Part of a small language model's weights.
Size: 15 layers, width 128, 3 heads of 64, MLP 512 GELU, vocabulary 4096, 4.62M parameters.
Each number is 128 + 32 x the weight over the matrix's rms, rounded and kept within 0 to 255. Layers, rows and columns count from 0.

# layer 8 MLP up, 512x128, rms 0.12, rows 289-301, columns 0-127
[[193  94 160 157 125  65 160 158 143 161 102  45 194  75 114  81 148 130 142 132  61 180 168  90 105  83 100  62 144 154 123 122 160 148  50 132 133 167 142 140  77 117 136 143 114 137 134 180 105 162 117 168 148  70 113 130 110 169 118 100 126 127 133 181  73 162 133 121  94 174 104 110 159 180 174 112 149 147 135 130 145 132 161  95 121 101  92 148 126 158 123 189 194 152  99 152 105 175 100  49 152 148 118 175 145 156 134  99 142 121 125 124 133 147 105  43 145 133 131 129 115  87  70 138 118 114 145 197]
 [ 84  79 117 114 178 162 139 147 189  90 115 125 139 122  84  49 126 158 164 143 137 142 139  76 101 164 117 163 101 112 126 148 103 142 104  68 143 101 147 153 105  88 176 112 110 114 130 159  93 118 173 123 137 167 149 114  93 149  84 162 121 139 130 161 155 148  79 102 140  99 126 118 146 169 158 171  98 111 150 134 184 196 146  79 112 114 133 109 154 144 142 100 118 100 100 147 119 100 104 120 128  94 110 146 114 132 120 124 144  87 114 141 111 127 150 123 116 145 147 114 147  80 215 146 147 173 149 151]
 [119  95 162 130  82 127 126 101  91 150 137 106  99 171 142  88 134 162 136 149 164 132 142 102 126  69 175 140 156 115 124 149  82 107  95  63 118 112 180 128  51 124 172  97 151 130 227 166 127 125 160  96 113 100  81 106 116 102 117 105 166 136 136 154  97 113 137  63 234 112  99 111 103  91 138  95  73  43 188 134  93 115 164 187 165  82 131 183 126  64 158 120 122  40 165 152 101 171 156 127 112 157 117 128 173 130 116 107 112 144 123 147 122 152 187  60 125 155 140 110 165 119 128  71 139 167 194 106]
 [154 154  60 157 121 192 118 133 135 101  93  59 119 107 115  89 110 104 180 150 119 151 156  93 141 115 144 132  79 108 118 120  99 116 152 128 131 125  77  92  79  96 114  94 113 117 194 123 136  91 157  71 163  89 120 103 114 193 144 152 186 152  69 124 131  94 133 180  58 152 131 143  78  85 115  98 167 168 136 132 105 132  92 121  99 161 152 138 111 141 130  79 153 140  94 156  67 126 136 129 120 134 107 150 162 141  95 148 109  97 143 126 173 138 111  81 113 157 124 124 149 154 199 183 142 144 167 125]
 [127 142  96 105 178 156  53 156 121 113 129 155  63 112 156 147 144 125 153  82 115 125  53 147  58 123 183 144 109  30 139 117 153 189 136  77 133 144 106 150 144 152 146  45 145 101 112 152 150 164 120 145 179 158  97  90 144 169 124 131  94 130 111 135 153  87 160 165  42  91 102 117 126 189 106  64 151 134 158 213 147 183 118 143 121 121 138 105  90 139  83  86 117 131  60 148  90 113 148  68 169 104 131 119 130 152 149 196 132 113 102  63 173  89 109 103 101 210  76 134  44 181 114 182 181 124 143 107]
 [180 100  96  98 169 172 117 156 121 136 137  80 121 151 183 108  74 117  89 118 135 163 146  76  82 100 146 134 155 124 105  69 146 144 114  61  92 153 114  79 146 154  87 147 149 129  78 119  99 124 140 164 157 135 141 142 121 144 125  53 169 225  56 152  97 130  70 109 195 220 117 124 119 107  98  94 166 165 135 134 113 129 148  71 136 136 131 150 162 166 104  44 164  61 107 147 165 181 189 162 208 118 128  87 165 136 139  99 138 126 112 120  86 195 179  82 174 160 161  84 119 141 104 137 199 150 213 121]
 [180 146 110 211 135 116 116 175 150 115 152  46  77 111 139 146 138 163 120  80 110  97 136 126 149  93  91 128 119  63 125 114  79 107  89 183 128 198 127  91 129 146  83 115 124 134  73 144 100 104 130 158 149  77 143 107 151 218 128 102 148 145  76 103 112 117  98 114 146 153 143 113 118 153 156 156 138 144 153 144 143 150 107 145 173  94 158 132 136 138 178 153 141 126 127 203 163 149 113 131 156 114 164  98 157 158  95 132 139 128 130 151  97 120 129  66  94 215 144 169 114 137 101  93 148 141 154 134]
 [119 132 168 107 161 148 150 179  97 104 138  92 123  89 132  97 111 151 109  88  95 121 116 131  95 106  66 174 132 137 129 139 122 124 134 139 108 169 152 144  77 116 107 100 125 130 197  88  76  87 147 141 126 180 125  64  89 108 101 110 162  77 154 146 176 148 108 125 167 148 112 156 111 147 155 106 164 163 158 108 123 213 158 113 152 128 127 115 116 120  81  82 104 137 156 166 129 115 115 141  79 127  95 111 147 112 152  75 148 146  79 153 159 146 128 127 140 120  60  89 116 131 130 167 208 167  68 103]
 [143 108 146 154 140 107 107 112 171 139 117 127  76  99 106 140 107 108 143 107 132 132 151 134  96 152 105 209 199 151  82 164 173  87 113 177 140  63 163 138 152  67 122 175 133 138 204  80 134 114 188 124 119 147 163 113 127 135 118 113 121 148  93 159 134 143 148 126 164  88 158  89 154 153  47  93  85  89 179 169 129 108 109  66 144 118 122 140  73 151 138  68 120 124 110 167 107 150 168 122 125 141 114 152 131 133 144 118 133 166 175 112  54 160 192 112 142 136  92 120  53 174 182 129  41 134 125 100]
 [168 103  62 141 108 155  64  76 130  96 153 123  70 131 101 175 111 104 173 130  90 107 123 128  61  87 114 158 127 173 194 149 142 134 143 106 139 168 164 169 100 102 153  89 119 167 131 160  80 135 170 189 157  98 119 163 128 100 150  87  72 144 146 100 161 143  80  92 167 150 117 123 115 121 125 116  99 164 137 103 124 112 107 115 143 122 169 128 169 123 141 141 113 160 107  87  86 105 140 126 120 175 132 154 118 120 149 143 164 121 153 142 147 135 106 125 118 135 143 120 122 111 133 104 154 129 125 159]
 [117 105  93 117 177 153 140 169 138  62 190 131 149 121 170 105 223 110  72  96 150 117  42 143 140 100 110  89 157 116 142 151 134 120 117 170 118 182 135  97 137  91 147 182  98 129 147 114 102 141 193 176 190 158 152 114 141 145 138  57 176  79 156 160 116 162 126 133 144  88  84  57 156 135 102  91 147 143 140 114 123 140  94 163 155 132 141 123 100 147 134 128  95 144 160 156 113 115 117 114 147  89 128  98 117 164 168 106 131  30 153 107 104  86  55 119 100 122 168 134 106 139 137 176 152  98 170  43]
 [129 121  62 131 135 119 149 108 160 114  78 140 181 100  48 116 121 132 158 149  87 137  96 134 199  99  98 117 124 143 123 104 103 139  75 143  88 131 113  76 116 165 168 120 133  99  94  89 119 114 138 157 133 122 116  84 161 125 114 151 112 120 177 132 163 148  30 126 156  98 166 173 143 151 158 129 203 129 135 180 122 165 116  66 136 116 123  99 107 155 117  85 110 177  99 142  85 125 134  80  98 152 152  44 170 103 121 153 141  87 124 129 147 186 118 150 125  99  83 114 189 139 155 145 140 119 111 102]
 [132 102 132 136 150 118 155 137 122 117  87 122 117  84 130 115 131  79 127 156  62 191 150 144  76  82 124 143 186 178 121 193 173  91 121 129 142 136 156  90 173 134  89 105  80 115 174 161  57 224 149 145 148  82  88 130 118 176 141 173 155 110 107  97 208 135 177 107 107 113 134 135  96 133 150 125 164  57 184 176 141 112 122 117 166 191 148 135  88  78 135 113 142 135  29 162  48  91 151  74  84 112 144 138  73 178 152 125 165  79  78 128 178 137 119 118  81 119 114  62  92 151 178 145 127  71 154 110]]
# layer 8 MLP down (transposed), 512x128, rms 0.0942, rows 289-300, columns 0-127
[[ 94  90 154 162 107 150 133 111 146 148 128 140  96 154 129 138 105 169 158 131 140  85  91 128 105 123 114 212 149 102 112 125  79  95 121  91 155 161 114 168  99 163 110 133  64 112 140 101 134 189 116  87 136 103 169 188 155  95  89 161 103 129 136 120 138 147 117 186 129 125  82 120 125 163 139 117  83  89 122 165  96 179 137  61 145 122 180 141 163 163 111 159 145 102 118 124 140  83 163 145 121 118 186  62 115 152 199 133 155 115 160  83 138 156 128 147 122 185 148 167 136 178 107 150 153 144 121  57]
 [124 146 157 152 147 136  90 110 171 180 111 114 119 152 141 155 128  76 106 178 101 148 117 122 170  98 168 126 103 104  98 151 154 111 118 132 120 143 115 130 160 167 108 176 109 164 158 184 132 140 160 137 107 107 154 137 135 133 120 112 121 168 124  93 143 101 105 155  89 128 139  75 150  90 145 111 137 125 131 148 120 133  90 143 113 157 135 135 156 160 191 146 149  72 166 131 181 141 103 129 151 153 121 180  86 159 148 103 124 152 123 135 164 127 106  82  86 130 142 123  91 167  91 102 108  88 124 164]
 [127 100  84  90 174 168 148 108 135  91 163 133 116  88 105 105 151  67 152 166 112  94 105 172 126 160 104 162 140 138 171 100 106 170 112 141 171 142 113 135 103 176 130 134 127 140 123 183 113 116 146 179 150 126 109 107 171  91  86 122  95 193 101  85 128 180 100 134 150 127 191 135 188 133 139  66  85 166 173 114 123 108 163  37 156 154 168 133 117 150  69 105 181 104 117 158 136 150 115 165 136 151 167 179 137 174 205 138 117 113 144  82  94 160 105 180 105 138  90 108  59 152  71 117 157 113 150 161]
 [114  94 143 108  91 162 125  98 157 101 151 147 135 114 132 154  94 118  84 128 104 100 103 113 133 144 170 139 120 122 134 126 126 108 102 161 106 133 167 144  85  58  96 152 137 126 113  74 120 177 185 166 156  97 172 148 139 147 118 162 158 158 113 103  97  74 184 144 109 105 148 125 145 167 145 106 112 157  17 129 121 136 107 158 155 146  97  87  81  82 184 175  96 115 113  97  90  99 128 169 164 106 107 113 134 185 113 162 148 128 132 108 155 146 126 114 106 116 181 143 164  76 175 135  93 134 126  84]
 [131  72 105 134 186 130 150 122  92 164 121  81 131 141 153 133 170  92 136 163 136 140  86 181 202  88 165 140  71 127 179 201 101 113 186 160 148 150 164 133 201 107  97 157 151  67 135 187 143 107 116 151 138 106 168  90 103 115 108 121 170 118 139  72 149  71 128 125  46 170 158 157 158 126  79  90  67 128 150  96 108 190 180 146 186 189 180 101 121 194 185 118 160 137 140  93  84 175  82  14 140 114  80 188 114 114 112  40 121 155 119  52  96 145  95 146 108  92 171 137  80 168 103 186  84 126 155 129]
 [136 149 136 145 144  62  73 102 112 155 159 124 146  79  98 145 179 122 173 114  69 202 134 160 133 121 135 121 159 150 128 100 129 136 136 124 156 104 123 127 101 117  72 146 102 129 143 161 147 167 133 112 141 163  87  88 188  95 147 149  96 128 149 134 125 118 122 104 150 151 106 113  86 153 125 123 181 126 131 160 161 120 152 110 111 158 193 146 102 147  57 137 129 156  71 101 117 122 104 158  49 140  81 130  43 149  46 146 110 110  92  72 126  89 109 145  91 132 105 111 106 139 124 135 166 134  95 136]
 [128 137 131 162 145 162 153 105 149 155  95 120 126 136 134 126  85  84 141 135 170  98 140 119 137 141 101 152  64 150 168 150 116 141 146  98 117 121 118 131 141 158  42 111 104 116 120 154 155 117 127 132 166 137 113 139 141 134  94 156 132 121 142  97 120 126 108 103 107  97 135 195 144 125  64 123  73 165  80 128 125 147 124 140 149 121 115 142 112 136 145  83 111 118  54 106 122  95 101 156 125  97  57 121 105 152 141 132 122  92 173 127 156 129 178 137 122 162 108 188 109 167 119 124 128 153 141 133]
 [154 113 124 131 113 137  75  91 111 181  96 122  99 144 100 142 164 143  81 119 167  99 157 122 163 178 141 139 149 178 129 110  63 104 189 125 134  42  84 162  99 142 166 174 107 104 111 159 139 105  45 129 154 129 153 144 130 111 105 149 175 182 115 145 129 155 145  78 184 153  98  98  89  84 166 135  96  88  99 137 130 175 119 159 115 126  98 122 204 131  75 142 165 108 145 156 143 140 130 153 135 159 165 127 179 155  81 185 101 102 114 133 129 100  57 153 132  90 120 155 101  99 152 116 136  58  98 126]
 [116 112 150 156 141 159  84 147 110 146 132  71 179 126  86 133 131  94 146 184  86  39  82 144 207 166  77 138  91  66 126 124 115  98 117 150 138 158 152 127 192 129  83 135  73  93 155 205 144 157  84 147 123 128 100 142 163  72 135 125 101 163 122  85  81 115 129 145 139 119 166  88  83  90 109 180 114 111 148  78 122  64  96 114 110 139 107 104 160 159 125 127 149 155 119 100 197 137 116  99 143 178 118 123 144 108 151 127 168 113 146 154 151  79  89 138  95 125 151  71 160 112 141 113 117 148 159 164]
 [144 125 122 136  81 117 168 128 139 161 124 114 138  88 148 104 153 114 137 111 140 127 121 119 125 157 156 158 108 156 113 126 146 201 192 124 142  93 115 125 113 119 166 127 164 126 169 114 147  95  69  83  74 173 116  76 123 127 146 155 133 118 122 115 133  95 115 133 103 127 135  95 141 159 123 122 171  94 168 121 159 164 128 172 112 129 120  97 102 111 115 107  90  89  87 100 135 133 115 153 113 151 139 187 158 150 127 142 125 125 113 138 157  73 123 125 143 141 113 163 154  87 128 134 189 120 152 126]
 [163 151 141 154 148 121 146  95 137 113 152 144 147 144  99  98 110 138 156 142  90 116 138 136 135 173 175 106  90 169 127 159  91  89 128 155  74 122 107 109  86 124 100 145 159 148 148  88 102 137 171 162 149 144 113  93 119 158 107 120  90  86 137 110  73 148 106  72 154 102 136 112 105 147 167  79 187 135  68 101 196 113 123  87  85  79  80 161 103 191 143 154 111 122  86 115 168  97 197 123 116  45 117 135 132 133 100 133 138 149 167 131 129 117 172  93  80 104 155 133 122 197 103 156  78 169 143  94]
 [103 134 116 127  84 145 139 173 167 137 122 140 121 129 139 153  94  70 161 124 164 103 142 120  89 137 129 118 187 147 135 135 172 151 160 112 153 165 103 160  81 126 112 121 135 102 141  79 118 139 177 107 103 136 109 112 140  90 140 137 146 112  95 143 142 135 150 114 129 168  96 115 169 111 149 141  63 101 150 121 145 151  97 174 114  90 140 125 137 107  99 166 197 136 181 136 127 112 201 166 191 142 150  86  84 166 108 111 140 120 127 159 178 140 142 122 118 107 132 137 145 100 129 108 139  94 138 166]]